Each number is 500 + 50 x the weight over its row's rms, rounded and kept within 0 to 999. Layers, rows and columns count from 0. Numbers have three digits each. The size before them is the row's rms in percent of the matrix's.

# layer 2 MLP gate, 1536x576, rms 0.0568, rows 271-319, columns 192-287
105:494504473472479537536543468467557581518437444507473483400499449462447556358511542363498589533426434491532426493524602549507524550498431566431503576420443526556454488502473479547453531427504421503599497474545462524451473489492519529566473511496418448512554425537428570514401465496503481551
102:471553507415459459540522537517429381526496492534530530489480556464458485489365524466513566514532472540449460520529492437537486500498457492553445468484556494456479442508387410433553486459478499485403540453506540550536564503510519549500579428489494469456531482455466409489437477461467641510
101:491505469476486381509496492446398497500448473453476440516522452501497455533491436436473442486481561515435571530447472488434530536492515477449430540493520583453550500537451579398446545408480546518435514438446477522498394549525550439499508554522645516528429489534433489563514614559510553498
097:470499483472406455472515470579490529596415546485487495573579541533525437514479439544472482519487536506471473475458420537492513521397489375483487452515516512390509509467519454434483523485459497582497505462592573463384486535493492510486602408489528472517448482505504568508483542510488540562
094:566516485501448490491529395391554440533477473495438509588519524468449484400483444528511467595496568516380536391520497550527422439476363466439576575509511536562501552484486524489547534489512454433448481453519568459448591570502422320576525477460449451539562444442503444510538452533495460529
095:443714395479481487473446457488582370454412460458480495507411472390498550448577544552502472408458521482457482479458556558465542466491472515555499465464501503484542519507477529561538533530509586529532470522524535535465450488503389428508501490515478479525504593582479517421561459467539488456
095:552417410523499503490499591520503489522515496450529499433513558508458417472499478545467497544409484390537421508436475451557471541454493492564571459481522468478626509462433515522425596529406493462433461457523516455535559436420510547494532548515511514462582475594518421501474488446532377583
103:504482508496542490509485488458520434405508418492447514469501518504490483518522541448458503530488479512570380516541522525438465456437537506383520557477492614575506493452508456583478525507442408580534595550485530495582455521489560446519526590513480514528499538521440507521462503537530523460
091:478429513485543519494486578505531533499517440471427473507375496433460491528469484509394591547456478547521533569511453457567580469564437517518503400530554527526493507548531488589533494489545488458470439466537507520556488375493557449573457473467544496443410473577444480483462396503564507483
092:484452452469503550521503543557486470504411494509518543481541498437532500461477563449478471539502508561468515566585520421485540522487460513513505544433457513536537557447535472478528554408530461399474531480468482602438529446509445512426410513499441442506497467498498467639509481504564502469
112:609432621405540523534635535510487492472456519575553566502429486497464528536441414534511541466507447442427577397520491384492509442468468449395547429560490558449374565476503566565561498506365564520522530541538446535480543576544547509480490505530591468490565487482502492493576590496565501465
109:387400488501553469546539460510458435528576484532560526492475509469437459470478558578487543541577455494438563327457484480420473536493477515518530463516453464420476541464464513539444518645437397568549522529422472473542486514483487531517489645472487540627592552479528491487518433511529498535
084:558562378469504559541416521470513522521557453446509499485389525433461540415532472458572489482600529571524535515443461483526541459502473496494519461513499445547489519445450551632525530596525499594503512501592474540445579453480483546518511472427528464422545492409447451567576611503577539460
101:469532448605547407473466449549516516505589462518502550522475530555510509482554517511395546573490519462452506476482579511451476460468453456479441515448599473544549583490473544504405464475413525528440555498583557520570508592544512482485480509501556545485527533500469544553604500482520547477
086:530500394420540530475519534489501478503471472506514526517518434545434552488507559485562468458536491487555465561465594450494486538396559559549473471492493589448472467502527502471536509506540660516455565468508365500441530405530551398640479527476385528496508524520469510622406441497527515476
109:537553510552525526545497558552491513389565564478372609530509533487488516509460503492445527498496515470514395555530487473582532516543396365476419580523557456508585459622478559550508503477556521606492372549483493495461600590474521517589517558450548451526419513502456464535417433422492538427
104:494471479467511456526593472481541507502538521454518487600507500518395523594455473476549538537572470489519478526405570535555583513547490505471504505467512545503509556567521494505472469461506492531536491461481500474445480507516528469516562471556480499434500468468425555477504519564574530524
094:473445520503479553532478546459459517507484526472466502525460510532524532435452455565501518507489507441417486475378494560579399426551589465459527551559456449533451495629473494388429520526482505427502413501513447497462495454417525526454456487478508445435577469518546493478496515361461532512
091:428516472520558484548449474487450560583482443488533582628525561556495489502437573483491486506482522485512404495509583506520505564470542569484500451455465580542497538493505486536427434426499485571472473454509492419364523476568521483459642458493505458455513485459535495483386505444499571538
098:473409502385461543485530529488423502511531482477459559452522503561426421478522445352496477511555429557518553513458475530577478497497560419545555529532472477463477539567471533289504434461478525517401480478548560614492637446605491551463627464520485493424549448535509503420464619564566615523
121:418405438461578555440519440504468546572552472517499533457431504514503470433464484430479522493488355560520464504532496459502481598614512534486550585507473523462520531523451448459493509546503513486459548496463480507516509517552532533522606444504521521547503585568528555527502509417516492570
092:509460498484425536419542528511531397539405421532546474529490459591475408506467507567537449527429486521431505477513492492427492579500489492547546465473544553459508553520434572568577545473517510536475512428468573532557409450577478518481491463482530536498465417587469515536458465493537554517
115:515386480490477497410421427560534532466498452455567456393467555499571574544509448452513519532507563576501479562507497452502637512481451451544478571457471483484472498424565431460521526409388517496511417508467615499486542420478489421424534485388465450521536515503622533599443430478536560475
089:487439547512519459526372495482529459489533451486451563517468421414491505479515612550555480469352459556530491452431448576488518533446446521501536565448505528418504587477502491447528453491458549460489501397476443486529485447531443469576486537645498497519476453451468450542450453423492508460
099:451532454548563477496540422527433501474566500464509498441494438569497438458413483534403499543356530544595559496578529508538467606493578460463431545461494497516417483534514412361482564490491519441459431402448487489551496537504510499535356464466489389398506580510534528442505510495488471500
096:532521466401456457474510507521593505518542454528377530404483530528462508472496475492468500472494468565504573487549502472597525531460491554480525492512556618508468552548458535540480458496428476447499529499469439561569459562435490475520464557510546508401542438420458436441456426471500426560
108:525413420430519581464529498496535528513510463506522486385540464468444425520451535453437437578539493474475545503426501479495516522442517515440524474524458510540540570512525447512547455473539564460517422526500453475447538357494509495434514484409539495564534441557615558555538394593531450535
095:525503480528563473474472518437540533470507505497473470459537525471520495501523536530357536551443540461392538568342522492365580504472518540464460412545470558524518484539499443522425486566392449528507401585540575546438469556438507533558451497494525521394409475461456519547505488545525491550
092:474545512372529512538510470568466510507529493543409515386522476485439476534387478556420509560448426482460512576508494482522496524510560526544532485477574490412426514541461516563529547533398565533377481502529488517490364530555549445561506446442530384439531471540519459536557512476545570517
106:512423492507414543418403561444551531495557467503499478476497479499469473441497539483503466532485455540564481500474422529439497466528474574489453457494447556486433490519536582430567436428457480570423421621538499504444556504406486479565423489432519571529494477476473514443537467438522523477
100:556521504506503515529518508420494461503460495565520507500486503509483605540484401531501466488536427541499538412555468448512504516504555492551429530425586530409505535383484498444472452548533500490494479550459460433477460523382491510558602473549500496462441426486483423503499522485550479436
110:394480567463461470547554548510404541469473511540457480509516488539504531538459559439541537540522548453581489583528514485485463494503516455464541474483451482571547457529453503487506453423536511490402540466513499586406395525469557480540536491497389566565487479559444499517551527480496556527
105:464497464439457547453541440478457475495541506452490413467520469493501391475434528525552491548448418502497530455599534483369443524465520437493484488537472493599364533515471468506580584494454418549513495546517539560504607512435529494520488363428498471477553504476405434491506538541500449439
095:538504542480518523544530493490487632533514469466480453508429494479537443514472499503466470453558507538438457473534401465541523521493436496539563477477517507522454572468443592415482540420521473573548535531488514459534478481540511481475563494530625445557405623451606503482553660499488481424
116:429486468466507533509462462504442560481457492471467531439499498449463503421531491469567490558453444544510481497563474501565507511494507509494500599500476554502501440483486595483392449357407557483454555493507463505399489452421558506404486455473488498475550549509522558611492449516581435422
103:539499428457595517532575516460466505423552460455505461487456502400535495482490423521475563510479542470487523411604583426572534472523471542582449518525467469488500442497482426495496470471445508541488471520508500467521590472500550433516474473490517444553534510488501444580394561493552646536
098:439519539493434598558468580522497451490559468436595445474565464482443483438599592470482493512502566439601510506448507487538525510476480493398551505638432532527484471451530495483435519527523572399513500499570478463428509552531505492472434458460508552455586471501523448495539543523566541551
098:470437477541533491483483565445504550496452506482484508477513517551468505489525510505530499445482471463408526507418462480472447460496499500473431556504482582416450504549518527387569411576512517511447531358487547489537524556509452539494493507427486436518489480532515496507550552489479553375
098:554507363502502400490474421443544452419480507482573559554478567503457572556467564471430475518558495519504467415525472508471467556518496476481527477554487569508451561522514515552606519472539508505474521545524564480586516510445455489562477587509526476529510454412450530396450475604503431519
104:555587492411473544572465477521511494523519465571431487510551535509476441525514482458502569617459498468538475420565467491529488530459547580430532493506439477444480449607572483478416594456533491519532539483533413471424518562466451516532498505485522567605528539516540520536493507480514419493
100:493453487470393427532478540491516465513499469451521440479512495451552521533442442467485485514532474542474546460476521585466458483481441549609585449449394470517540487510399486427438589492609482590505608483546484525488541491532533505535499491502477477458509436521427513476448543548560463501
098:571462436412533483548504540459492460498472443518526521423507453498532508480433480551497501549568571499500466510468562525543502468515518478515550469529478523538469537490615472459453583460494546505550536482513489500484510469513471451454491489506480505487598486536577530491520469493557444461
095:493483459470505540494449504530428501477512498484524428451551512455399518504442376439452478502475553581464433464553486513397511471484455528505513566503436537492453500514526463483475493451597536472408507535497611542479444506316495555472568517472477410498454502567641501525476428492521513427
092:493437407433476522574607581437511461512484446466514519410361523496472498439457487577507460493455528576533417445483630456493446486533506470547530474462492452507500536541522436519531422502491451514419467412444431398516443442523563468492518543487527506522511527497471483456476486516491446579
091:519522579418403436587460479444452462521488508558463430476504556474442426465385510470500524487441499491472566484555512520486388485503439550535553558459559489508365510627509446486465476624486506476504518537576491466486566591554528478595522505471407443486531494520448466519508485476485489546
097:429524514470571498493458517478503450644501467541471438519488522415475570435512423437487563528467495501501526524400556528451462518507461528611548553457483554524399419571450505599560476482559497457529534564470518542584485471473601506519550492513524578385547486470401448512463482527531511495
092:478410475507439557547508427504529543492544510403472467484519465539534533501490441519505407491491494479494458445574461489483455524499502510448549498431476453457402510568528398423493507472559510471439440471572479493438445457590581476513574439615582501534568547503490535629467575546520486470
096:499427436483446480385483475506414416524529537485494485422495383476451508488467549444482479386432490492425442484539512499457515493463490503652561686467507542470533462523504542475381519498539400477441474463434626530495504551480511606526652522469449396523496521599507487505478463448611497481
091:450433370540482509599410512465531511529417498555596458512503520520497485551468376536540544454510528531528476531421416480466536459515627514516522500498471603508473507457519463541521546522484528485551464470453518553501484424474590381568562539369448513478540545515557436482500552470480506493
# layer 2 MLP up, 1536x576, rms 0.055, rows 271-318, columns 192-287
107:476376486529570535528489466408526543525409538429509464554556487512478556378469441455534565516422463365477452526493542557474491566466499464458447587496480456466523540581474529521530552526673470545528460622586491539533450431541559527514499485435562453493483448510404502462443586479467511570
097:514500517490492480504518522464515556395590482505563370564548490502577473415516494508441465526474511465559483484453511524535498571455558487399575545555481525514474489533506583579562460485578527476531577487635515444516476664507541538593442493499500509547539534538496406540535573551488523516
099:487605620457571497500468549478480517408449437480513536568569455521506466499544481418449519531480526517422585479490435535463520488507475555435490435481561642533479478467463637382552490487457505512457569484456487428507441458503514460529462481537499514472536484485544463515541520456470506500
096:432483512433546467567443398433517450502482474404498543468488506560509505455467491510430560430459516567561532421521554496567503558486582521542536532436510556451525483485490479529596450483522537522512521457503411493521555507441495532458523420558498536569501548442575433438566537508478510488
095:588498611549535502483523431447513549531419541551494445633506468501454439480591575506513516494484573489470499481570497545486605482473435424425631517478486553508537595505538518494565502522496420478555501493584457405627513604487491512501527483508529506515470446467544530527624500610482523533
094:530476525476483553491526563541467586464472513570480560537594484443490543494538433461498567528596492510379566465489486478575572422530456513553561511530444461534484543510480434484545465466499492485453496542435491456473507497473457570379460520467539519501494521519542559615480498520450471552
094:500464502470449483486431573507519483526507482542478502540509604458479538514510505514478448448548452458387468397436488557412452517493501531448526589494442509533553488465519497541457453622532568459487554511501503441578407593441456407511542469478580558558540498496641507529540466484468524563
100:563386588425547483418542513504493441538464516530449478504575513497551500396480482470556565525546484410425474533536522518378522467493519500468501526477476450469465482493510571525464590466490524562448466502497440446553530453501537458461471460444527505477500447452538558570520491518463457423
093:539498412477537516490434451508500524494432557522539422470539450528528557528434541534455427502498421477401435391505489589523420462461507444593563472469589465528444531497500483430462485513499461470604452533580540586448514484516574460436458554408575553462528502434478558507520508455503574543
087:436447520570550601524535496530393505502557505435520582500493552558469509487540495433522536473541472586488533583579509548517501505549405409567466593509494538488586462572513562421465519524519505416455471485451488458488516523578458407567527411458430370480474417484475566513568596475494551521
115:482485473625516414426539570499545558517553531452429431488459523506514565535615568550564500566446552464511474533427400462570571484485543544513466551500564360540542542437536425527471564446546551553525453561503506537526505550488427493521420639484410479546449442509494551514488433521519474653
115:373487537470475473520504447530469475424566493560598486433482536527477582494446527514510589578562448548534543489476575511498503588569406601503557467509492466489456480513481516543461505575481487548498513484492460514476467525519493518469486513466461533571560551488622555461548445463509505468
083:413490512487464431484533483530443471451517478471483494470437474456541393499456487509374505506522483459464476519517449577544485472456481506480519450499494405532413445529486535507553449553487581465425455508409431476440546491533475537540503437533553469535552422537451514537479452508482613404
098:451479573520546473590573543572422552467494436485532462443484540465461482481478537430389514561607573493507431415461611511456531454445573517578633449420497424490546518555470444446509538479464562475480572524556408493549513504557480476528566511547527558493461524513451458522432429526536495430
089:463570526404537502536487499468449494541488470532568456500494535461594518423633537522513505554468519536411527451472490566457478402416573439502452419601495517452461444457528463574529377529465486407492504571404467493538511446445454468458499402474514572494533499504580489428549490460455557426
107:519508535527481484582495483542460520537481531546652434500469469593615481478586477463563476469522458435443450500441503462514487462463581540582496401457452546509481539453519426426408488595498432448528528451540555461475384452458514499407512364587516382419506534496548392455621520517499524526
104:450445439447516528534656449561545475428530529388527493511492488510436548495420445489482486486621538525539520458502541454472542467514494451562476517490469555454565575521472405457469529519486592442423469442522520472531503521534527479488426465508495547498490468451414568557529562603514599557
096:471465539434498505527566450360472556493527571468554509561448487533513478483499491552445492492553476594532506493515487520517505494510322518454401576513452516542610507571456641495569528524499551513527577446541561542538620530538540576560445487547537405465547508484461522492444530512575519547
090:508499531484592456570533549470554501533586501498514480475420448561473538456525591384493536543485465532606468444496503480521455482488457486495468580465552544433516407510516460649472497492541476478485595511481406590430345498510481530510450474492480512471431554490478380478466476450539498518
100:461505500408488473391510508582456536506526460457480586438501517471526463402479509513547468472469531578571450530449498479548504438463501467543479539483427528504543479496540481510462507586511504456461548560502493470489401348470550516463530461428458548466401550591446456554509436565533497592
119:421376474503567558484519412489521565530525475516509533448443481493478549479462505412447556562544480535533491509504538353500425518519541489493611532537413493409515520556466458526524503525509541521452550526507521502485483506486553562480562493497472467488540610527605483455521470392536451507
093:451410551489464469428500479507513471505551533483471555520426418520487532495535441501506501494576469514508484495528483429573515458538509538485552569521483505509460548485466528523481484503495366537564469510433490461539484478609458539474490445490545451541560403557436470494416493461485598571
115:448590469488524523566506575397498482481479520575463567566525443489423383417479542555431484519451418427475511410499484535534442542509588520465480463476476550525525520568450532505451435597599489514459593545463438453536502573553550506540482473602548461421485470473395470406510484521502514555
094:468488462440563493504469477479401447451584491574479475512479506513462567578506457568571482567558540489451479442469487553501354630510498450477493580480537428513488538537594511476512539510518499475472512420562541469555434526462510591536453450514487513476516475504473490439449482463505606351
098:495557559539583527429513539569479523487606499627541485512461431483533546510591538432518538477549435434473416458473514460404546446583532440472462547459557476477476550599510568531558490525593501477460509483477454534487581451634452453530581490513470547541456439499409434508497501520435609527
098:529464534498540534520525549503463415539489542469536623596409564520490507534577451494506611424501493449470561523533496548518466496442429505475549483468628612500574499509426564509581530508514437440506602538530490467570477487509486498533483552492568480422522487568471508516476514457439447454
109:403581509578402374571414498459491482430529496551520550500477547454524486479488543499505478498471511526451489466527521479500485508535492439647486483512512492487478448455424500496427517492468517570483514549442365568469469498485528466501551526522501484469465493522481524438434523429477462426
096:482502572495429547472519528509575429313517511487517521507468460465469534431534463532575503495536433614529423437525528510493473418472473552531516541539520583473493519510524524375572550446561509461461558444480385573619588463536517521555483510480290513537466469531475382429572476520444515449
088:454490497542439409477496471452540572440557497505547554530501544539494498480433442409447426515446548462594518441442540513456541492530541489513515513531472532525516467428515504570459540442504564529449600414512448481578428475574517467482530454485637456529381492439484544511488575464466475437
106:462557427594565424494480456519492444516478421520522517508472508436502535511548534489469511463474522588465491473508515482523463421504547460475516436486513426576580522517430472473519615529474532464432495447516570514471517540511492474467472581516529563440558516553464516577579490572488483451
107:518539513545503459433502504511495509392541622481515547552479480475527473496556512460543479439495516498556371481491518498485506554609467489453475415533491529520514492555580550498520418495535544530584516455522398557494454415550480481523482525467522515510483472575413544470465428551371480514
108:477516501467452442542494549493434567489528487510454497495542546543495541554474611433464455534488635504512543597519544404529499522517534460484518528405500489620585408538457508545433427465539515558469529414533407598505351600528578523602417496492433529585517475557390441515528534494534486500
103:479485468505546467519500432607528509605564471434482489536535549521466496552515498503413517513508494531541398455509585494456355537554438528523587521480506494473568541392398495368582632388434438504458477559498463476523491476498501440512503490540530486522505620491426528569505542488476540487
091:435526515585477581493448519489477471436515525473471466537430596489353525552545569480391446507381570468387494486526486533557473512498547431521468495475499487491593457508454521545500527559589416520520484633548546409553470540485558483460462492463546474465409504563562502513469484529464556568
114:457498489430523524561494489487442453402461443516532498454554389445446614451442488460529438453539431608505604513510500466589377474479485553519510535551518547459470434497499656497359496467495507482472495516456507525466487463472521509478447477497473503520435540518521513481444423538524406468
106:483518487496568544560577486552541540531571477422471529466473601569495413458390464507595476517489471522481543539540605467476469408528526463480521531477525418520481418463567545484609514527508536533460529461503561553556514484418540510486586435524539468509498496541577495578514354374502505428
100:448454507531470556522490561541467567495470470442553461373469477538459499552515579610407521514527488508486357500516486447514443441540516486498417553477366463555546485516436500443479458511434413450547552525530576484420495480454497535485511489495540524473536542585474499522460477544508555477
099:469545486570510471510413465513507499474523592457488430500521517506547571561516468462561440461464484469505596533518461476557543495420534485525468513409517480449532493495462491485463455469428426494492456466437521420486527430491400507432597449618452510499414468538551475472481496497433452490
093:527517511440496500579530505557506447454478433546493531466465592492447539595511532585498468489479456539454527515506507531537516497449477563480512546608516491428481444478498549598486531518492514555532599493567464516533470456469457505474603498487442520554552502418492450552517494539495436484
102:526635464461603491504466439560537381490513486469513521445548577526451556496488670555519484465465487517545529512481491461532491508494552508550481504498410504526498464366616489532478491514566581520549508562567492478523466566528451402591456469408518392603508427508372471514473518536515482568
100:418508460461612452445472472481550494402450514543572536491506530481561555483507446479450505501479473435511551547393533516455546552533471545483511433538500510456465465382457493564534481502534480509522518477486410498525443434490455569466486570516483404480462474491512522537473493581550539478
095:486510603436539506488523458565550495559481491439506508474506509568488505432435584475469519519472482508507520497548490565488492481477469586425441524497489481539466427575463518567486481439464515401367536484465566517530470600558590450545405448580538471472446433425519527490495535542521531608
101:479437466548472531491488543537494529491499539520508519540512450485526523419487506565506514512539462509489534458604517568551515506521509554538462482443534497482596547404507525566534480469513544477493464569535500517410367508572442446450501515541419459459527525535415449530446466516511450493
082:467572559516517451465550547609528508539489473605487437512573448578494511607425539391409530521525386557451593551536466563516522535488484561500500507461499417481534418424509551530500574490484507526536516487516503598496496496473443590506523483485526558480558558493485476476537502495537507486
092:607437516447444503554624498534450586396462502505561587439502527540487559489611469451545442509444445605487391513511516453475472435487402411507520373503553529581460451503519571473464487412459519449540477483484533472484466517492471535462494497416569530526477492492455517474434454479470485507
092:445510472540460595500578621472519474548456457589528440525551551522431489539496482539525542513547453552532502462407587483491531498474443497537483481541494542493504459559471555461550565576391579440493553503467513509531464488549504544460534497534476596470565515598466522415438383523526432516
094:445461507414512492501592505482518446520513537484451508553470478530455530499479483500493496546476519528401373411567507435460477470437518471486524497448437526485480513563489502442574570530490523534549541539498486428531527446585538532502482521533542412509585471562519552533551459449506456510
096:410502477551510534455526463513525454539495478498503603492535494541547413454468628413559481435539579576414404505435505411440476449555553599554528594490487534501540468584510544497458473483563474553443560485407466573455431538617448390510449500496410457532424550525539527490489445509533490458
# layer 2 MLP down (transposed), 1536x576, rms 0.0532, rows 271-318, columns 192-287
114:486433459528521432584482455426459554472494473444500494567621514517562573461468541375553598479499500429472440512428530617478480529490479463614446552486509506489521513565538600530404432568559481504472513605595522556424411521495515513562488539492517481489559484479419578493419593431394432602
100:507478453477484541549511549442524517450443490459554512505470501434572446437481521389499523542478545513530539487494480501550475560496556435412451519511417523594534433543504488463564496460742519524586488454514494444518527515555499573570471504480448509486456526531448525538508515537598487425
103:497459414524532488533489479498486477497483480521509496534488496519542440524503477511439500333501505466461521476546550451456612481394529455427464501450406532495452424479477489516506504482520600550512525527498520537507460517466600450545517508502586533564482357596430492521481478542369477463
106:496467539470511519440458447464455439457563473491550512541446531490563475482487486432488427521493547461512412387567420585546505500445552489485544604598421446463534489505523503444432461524580545512482491495543411515504544520501524516508540513580465543525563477490541500505546473519540419463
100:444472479519556498544524472525446518471458519483500510523534534434498510492498474482556662498551563516500537484513500571499592560456507472430547495529483528527467536545557495456470479486464543528522519463531473500592472562477506500483515543555512583567417491482530580558567471535458537534
094:437458485527531483496466487531528479513529437470480454436504489581492469448491516416540442535479541440525520490505527479437508444425552519408520537488528573551491555565479440492471571408479598557526483573436583421526443440520514499485511426503498490457522523463506458532485509491465481437
096:582460565476487549486502529474416474507451506448551515569418573529532510533501478500425470529438489411518550517633514528456537486485582513551495458584576545449544634515451465468587548548483533405530440529482475483379474569518518459530398460500428496559541458472510503554485528401482406538
107:547535485469452495587503505496528468529430442522593456529626465523548479454464476579495419457507478397408490500509546535508506454470502442488488489537515480442493525515475400508462560504397457494505537510468478521440558522485458480366505478501494443425623497574494388498536524517453516500
100:566462541507532519468567517499560565583484604419576411458454436506512572601477413585455444465464367537472455412578566536493419454481455461490517531358653475526553501521476504442472440489482430560525488563552545555490482493588446458488479550496527496463472422402531510529528458514403508534
097:453478547514611510577540551536381521562439497549534472490524592496483492523541408499496441521483485469506478453459481479490559536532574297569512509445421575508582499587559578486486561454567507446509350560631510531403519525490458541592469490501459501517409409459496512528512499512335504583
103:472489508604466459388461564471531508529558468426494487456456567432518516602475511489549444488506509475500493556444551509493494508543526501580527478506502492522511488505495488467476465450576480500515472482523519444554581466556507463469491525519416495482516505465474449504448575503449476656
097:456433515524541479466481458502476409490559542502618534513480532460457475511445538491488557446538454441536610373488463510433527535482488561509497497549432477446472572418464519542466511611470445577548509542479494495566500450515501482531506605515479519570574515573552528511529463520238479510
089:448554518513454555472506453572516578448592534496504553467535437549458389523491530562542477541574432423505449525381400423528474503488512509402427437431474517461484555542443515523553490538488435494440573457494505457551511520482509551423525485498572524466546589484525486572519563549539556457
102:490466543509513451516498457502532507439565439488481514536472514531581522485489508515450458539518545489498508478454576542520419416412450442532494510452554432575545513550527430477449532456473456481403556434527486475622477534554549545458569581520507508511463536435434505563540447454546553527
094:470536488462584495569534513510560506427525560482562507434393565459542526501542482575455495686471581547416468481520439481432453466530591489493495548586455492542556485461551508553442429509454507515515577507486525462511472468541480596490511510555484485555508483528489562453586458561491524469
112:461458490463461495500504495549504537528426434592532427437472482553530478479508472517565635452472505491481547467477485501457552430343595535513527497452354533557464543446479469502485523522481418484464562538508471451502413443490462497499470452540508534443521467516549504432560523528678532538
101:490446487489518551560587430496478435503591520454490507501478492470487573503400441532548467633546517447525439485492581526543476526487503459535490498444486448425556554474551410465511411487520495542447489494474454565507548557533556445498540622519552527523506560401572577462536510569458568505
103:432487477469514518444493518458543565501467433445528525529519516536450518472524536479499491530480552547449498540437495540487464610492468464360498534433479524469542479468431518476486554518538459541465566442504500521452526567465524558614512572518533503545528496502531529523478521444481566459
094:548490527551581432487495510554535532490461500557478449472515510434517526457485579577474546557457433551532514493574445569459497521402516503540593541532457488508540455491539473518462493432476495544493480523574444461395463548554530492498500491465557499504516454466539461436475511502565442517
100:443506503467511463379547445550513445516408481476528596541530519459468482402497520537587503494515584539545425582468442454468568494475480542488465477524479483544456448603509439545462511580458374517533465559486457531427453383461589394579518533482470516563419511521455473582481461521360449554
109:439434476463613544455488482532461509515518520508582552520485498506496443508505522512457537430490395482531491499560492383538521548502523505503545594565424529417514520512406514482495528503491506553527532504549458468482472474522516483518541477550478458568578569507465559457524479466401459597
092:448435492451445459434497597538493435511542590472435541519522533475473501578464473612518548496548468456487555497508524409552454489436476542513517524537562498534478500502492513541537522517527493463465486492444539470476513496527399489458540494560510493513488493566523519471464472458404570510
105:479485523469527508503527492494562564474503505571555493456524514485421487507499520551452470457454445440593418477582517560459544545518549575474454519495518499511474473495483526510497518594561480525515549638477483468560533517544470466502495499496512449446498521474378485483550471518492563551
098:606432533493532503426506460460423532413520456502469553517369469478376449498504513504488349486501531475549451454468411494424423540525476375516488516590496462499510469484523490543550541478466458506485470396465505570509420485448497537572535568535534509513509458546546502645433427444467443444
098:494451474435466467370473479469473449562469406515458467545502538505514470502479589473474485431534477500508416483514407473430561468549587519504431463481580528509556532481542461483532516435504542496519516433472517475515608524514538483560533520590423515559507464511448471522574535488386499424
102:466529528679576541526482517456441532616460573550533475554434429533561447432508533582520466497511528486407475497632485529450509425559524474545475476535465428522503577483511524407564485436576500529491481521518505496420504529566470565436518474524540461614487495544493526487521546514459506566
111:447580488519432483539499515502533491481536528488529502517524586466470518489483536545554585395468492458510499437519506572513500492544527486542496455510525512492516505470452533530483536508480456579515559508454449552455472531468582439505511532518471485503426569535473434496442475477458499497
096:520514401540479522468545496447566456528556462534460481525554475528444472531464542446479521459554505513516477436481493506606494572461480523500518556477542537492505499438505474555527522422533586525506555563452542498535467467544481574547533504516510461595502551457503492460451515569638497418
097:534521442516449482573548445497573525539534503517522449551592514482429480489471498480436426502454497552502499481474464470480541568521502542518581499413560610554486515489489520498425543466418455564502482536480409483551393566502562476440595456519564513537478463477469409504485500483366501512
097:416447492485544432579489528454503470528590388514504401537446481525562567583609526528557485512402562520463482468466527461506453516486544521413458527531482416530637520503487426454558541567508542545459534508483516560516489412515466517453452494462480477496458586592409514485523443523527533469
090:436453517478536447454478496524503483528496436425535468513601501574552410509490521476508546534500484488451529585423513550504449509519451546477524486549480473590520428518495527498451473494519449470511471488589539542504562527531461489496471482491512504492481582482502518540583519540373501502
101:423463476496518506506539563505443491479468512500437485454484505516430464523451584445492452506473503483541471560540526456468447523496553389497580441443513522603531485567533495501503453466498487515494473501561505678485486516437517553491483551468436508587471536601417439481526497486153465564
108:467518443614518563493491432485504455471572528409544441504483644472478453527611462543470473585482454469519407474537437525534386492613465506436577489561475451478608505501457436434601576516557418529496465627422494483552457381506554516515584453501560508556522554443388465455468516598560495479
098:514500506544523376490438508569545530495546489516499498478477587507489462520501429532453554517471547526472526453505507569457479517403559467506464561529543569481636456571481466529540501464512577557516449500490532592515506561412635550500476504555500485521505528556469436553471400494527507561
111:506568509494480520466494504475432432535502470505461432548451444460457578393491507455548469526509519554487471484593539484531514445478515480476545563505548507426544422484549655487441569496519461469444555512482495525474487502523538550479491437469483527586406575505564605494520591502480485448
106:542483443568607445598643509412449505515489453526536539509407492373552498518493499558539468487519499598488511458567476481554450529562495498560404551494553409535449408473501492461460527500492537499512468507478439448548490465521547489498474525481547464443542522506440501617486485490618576451
100:433476482543512533478477584498535545540513492541645458416510503511413515536525523589516418511500499475475508553523441515432435473498554370530457537467483507519507444563481526461511515531432444448580497550443627540436439517480492507495415516526523456460531560577536415423472519517460513558
103:555568465498418440534504530563523462437444460462462494502436547470432448595515484465422553485455484506549508556519483473530375476506591517532544468451554510526534517490536494545453539533495416551555401499546531507500474390521563359470528457590495504483498487449432468494474434535553474591
100:538504473475388613484503504530496489535317485511484495571491517583481556542489534569517594451516474541515456529450473461529509465471475456531482492478452542514489565479528507545532560588489507580509469466543452547437543563503500557499570483475546511623405487498418493581459530518402506653
103:548545413467484495576436588600475480512534539476509523418604519546469546534486570630467504441515461479492503467555459464492503518538528491481527422473461471504504498456586472565417512506529496477505516556569455502511519512487527455507495495541497446556469414577475492475525533522476515585
091:465496512517504484487574487493570450409530512601509452443485486468509502543466476509443560557466450484505629476559499455405530489502464516485532370420468442556412508476496487485503556468522483497480435565508546461463540444495556522451466542479537512525493474475519526489433559535420530475
101:505465532450461444554493509553466510510471468476452530440536506476466450424498527462485412454481512566466514519505441515478465504424488523444458486490495472564468474528511444523501576416497511477402499541503518479449515508512569473484443563548528515499479464526576491478420502514661516580
103:502447494456496544391538529454551535500522493505525539510521487519503507468508555593553517414531387527505566596468564506470498490532536489518509497548523445557462595499431549457456563496528465509508457554606427444450546438479521477422470479481480578527567461376453502557545500512361424483
083:490512511494551525486511529412482526424542478507467485391487483538508511518490495509478359625402507516456527440450528476511472503544504503478512466501497495512519523466487584570521549468539528572463459451484477404485454497459536516477511577422551511494494474399543506470528527549437482477
098:534439468459528466560569477462532633579521457564553511444558485567557480447492485483486517514507442487523454517518450468464463485496443546571505425447445458577478459549498504474549431401466559499432514543479469538500563508475532552492535546442528560523498477520423456497527501522366467460
098:548467514460433566435414568534464455546483514535586488485390558508354384523464485451482554568451566508501457429430451484509468471499506534501416477521436535524509412447483484500496518561459537513495569519540481525503569416496500615527540502490446432418508460528445526488421468442522470478
096:624430565553531557493523530507502485536448472506502476542530490554516491516543601509514600561435563500495531526577485522516604483446544516459483459520500548467553566467513413548582504463379555484487525494584441499429560506499515476457516461526580453532563517611523507566523490532505407472
097:450448507587546507518492507549527475507583522493548487492565497536486502491550511585525518517407478492425472561606449523517447442495531523533522449452542574503606552539460479429495458428648403558534480493529477458479473509520520557435563489478527489517529503514545497493511448543571467455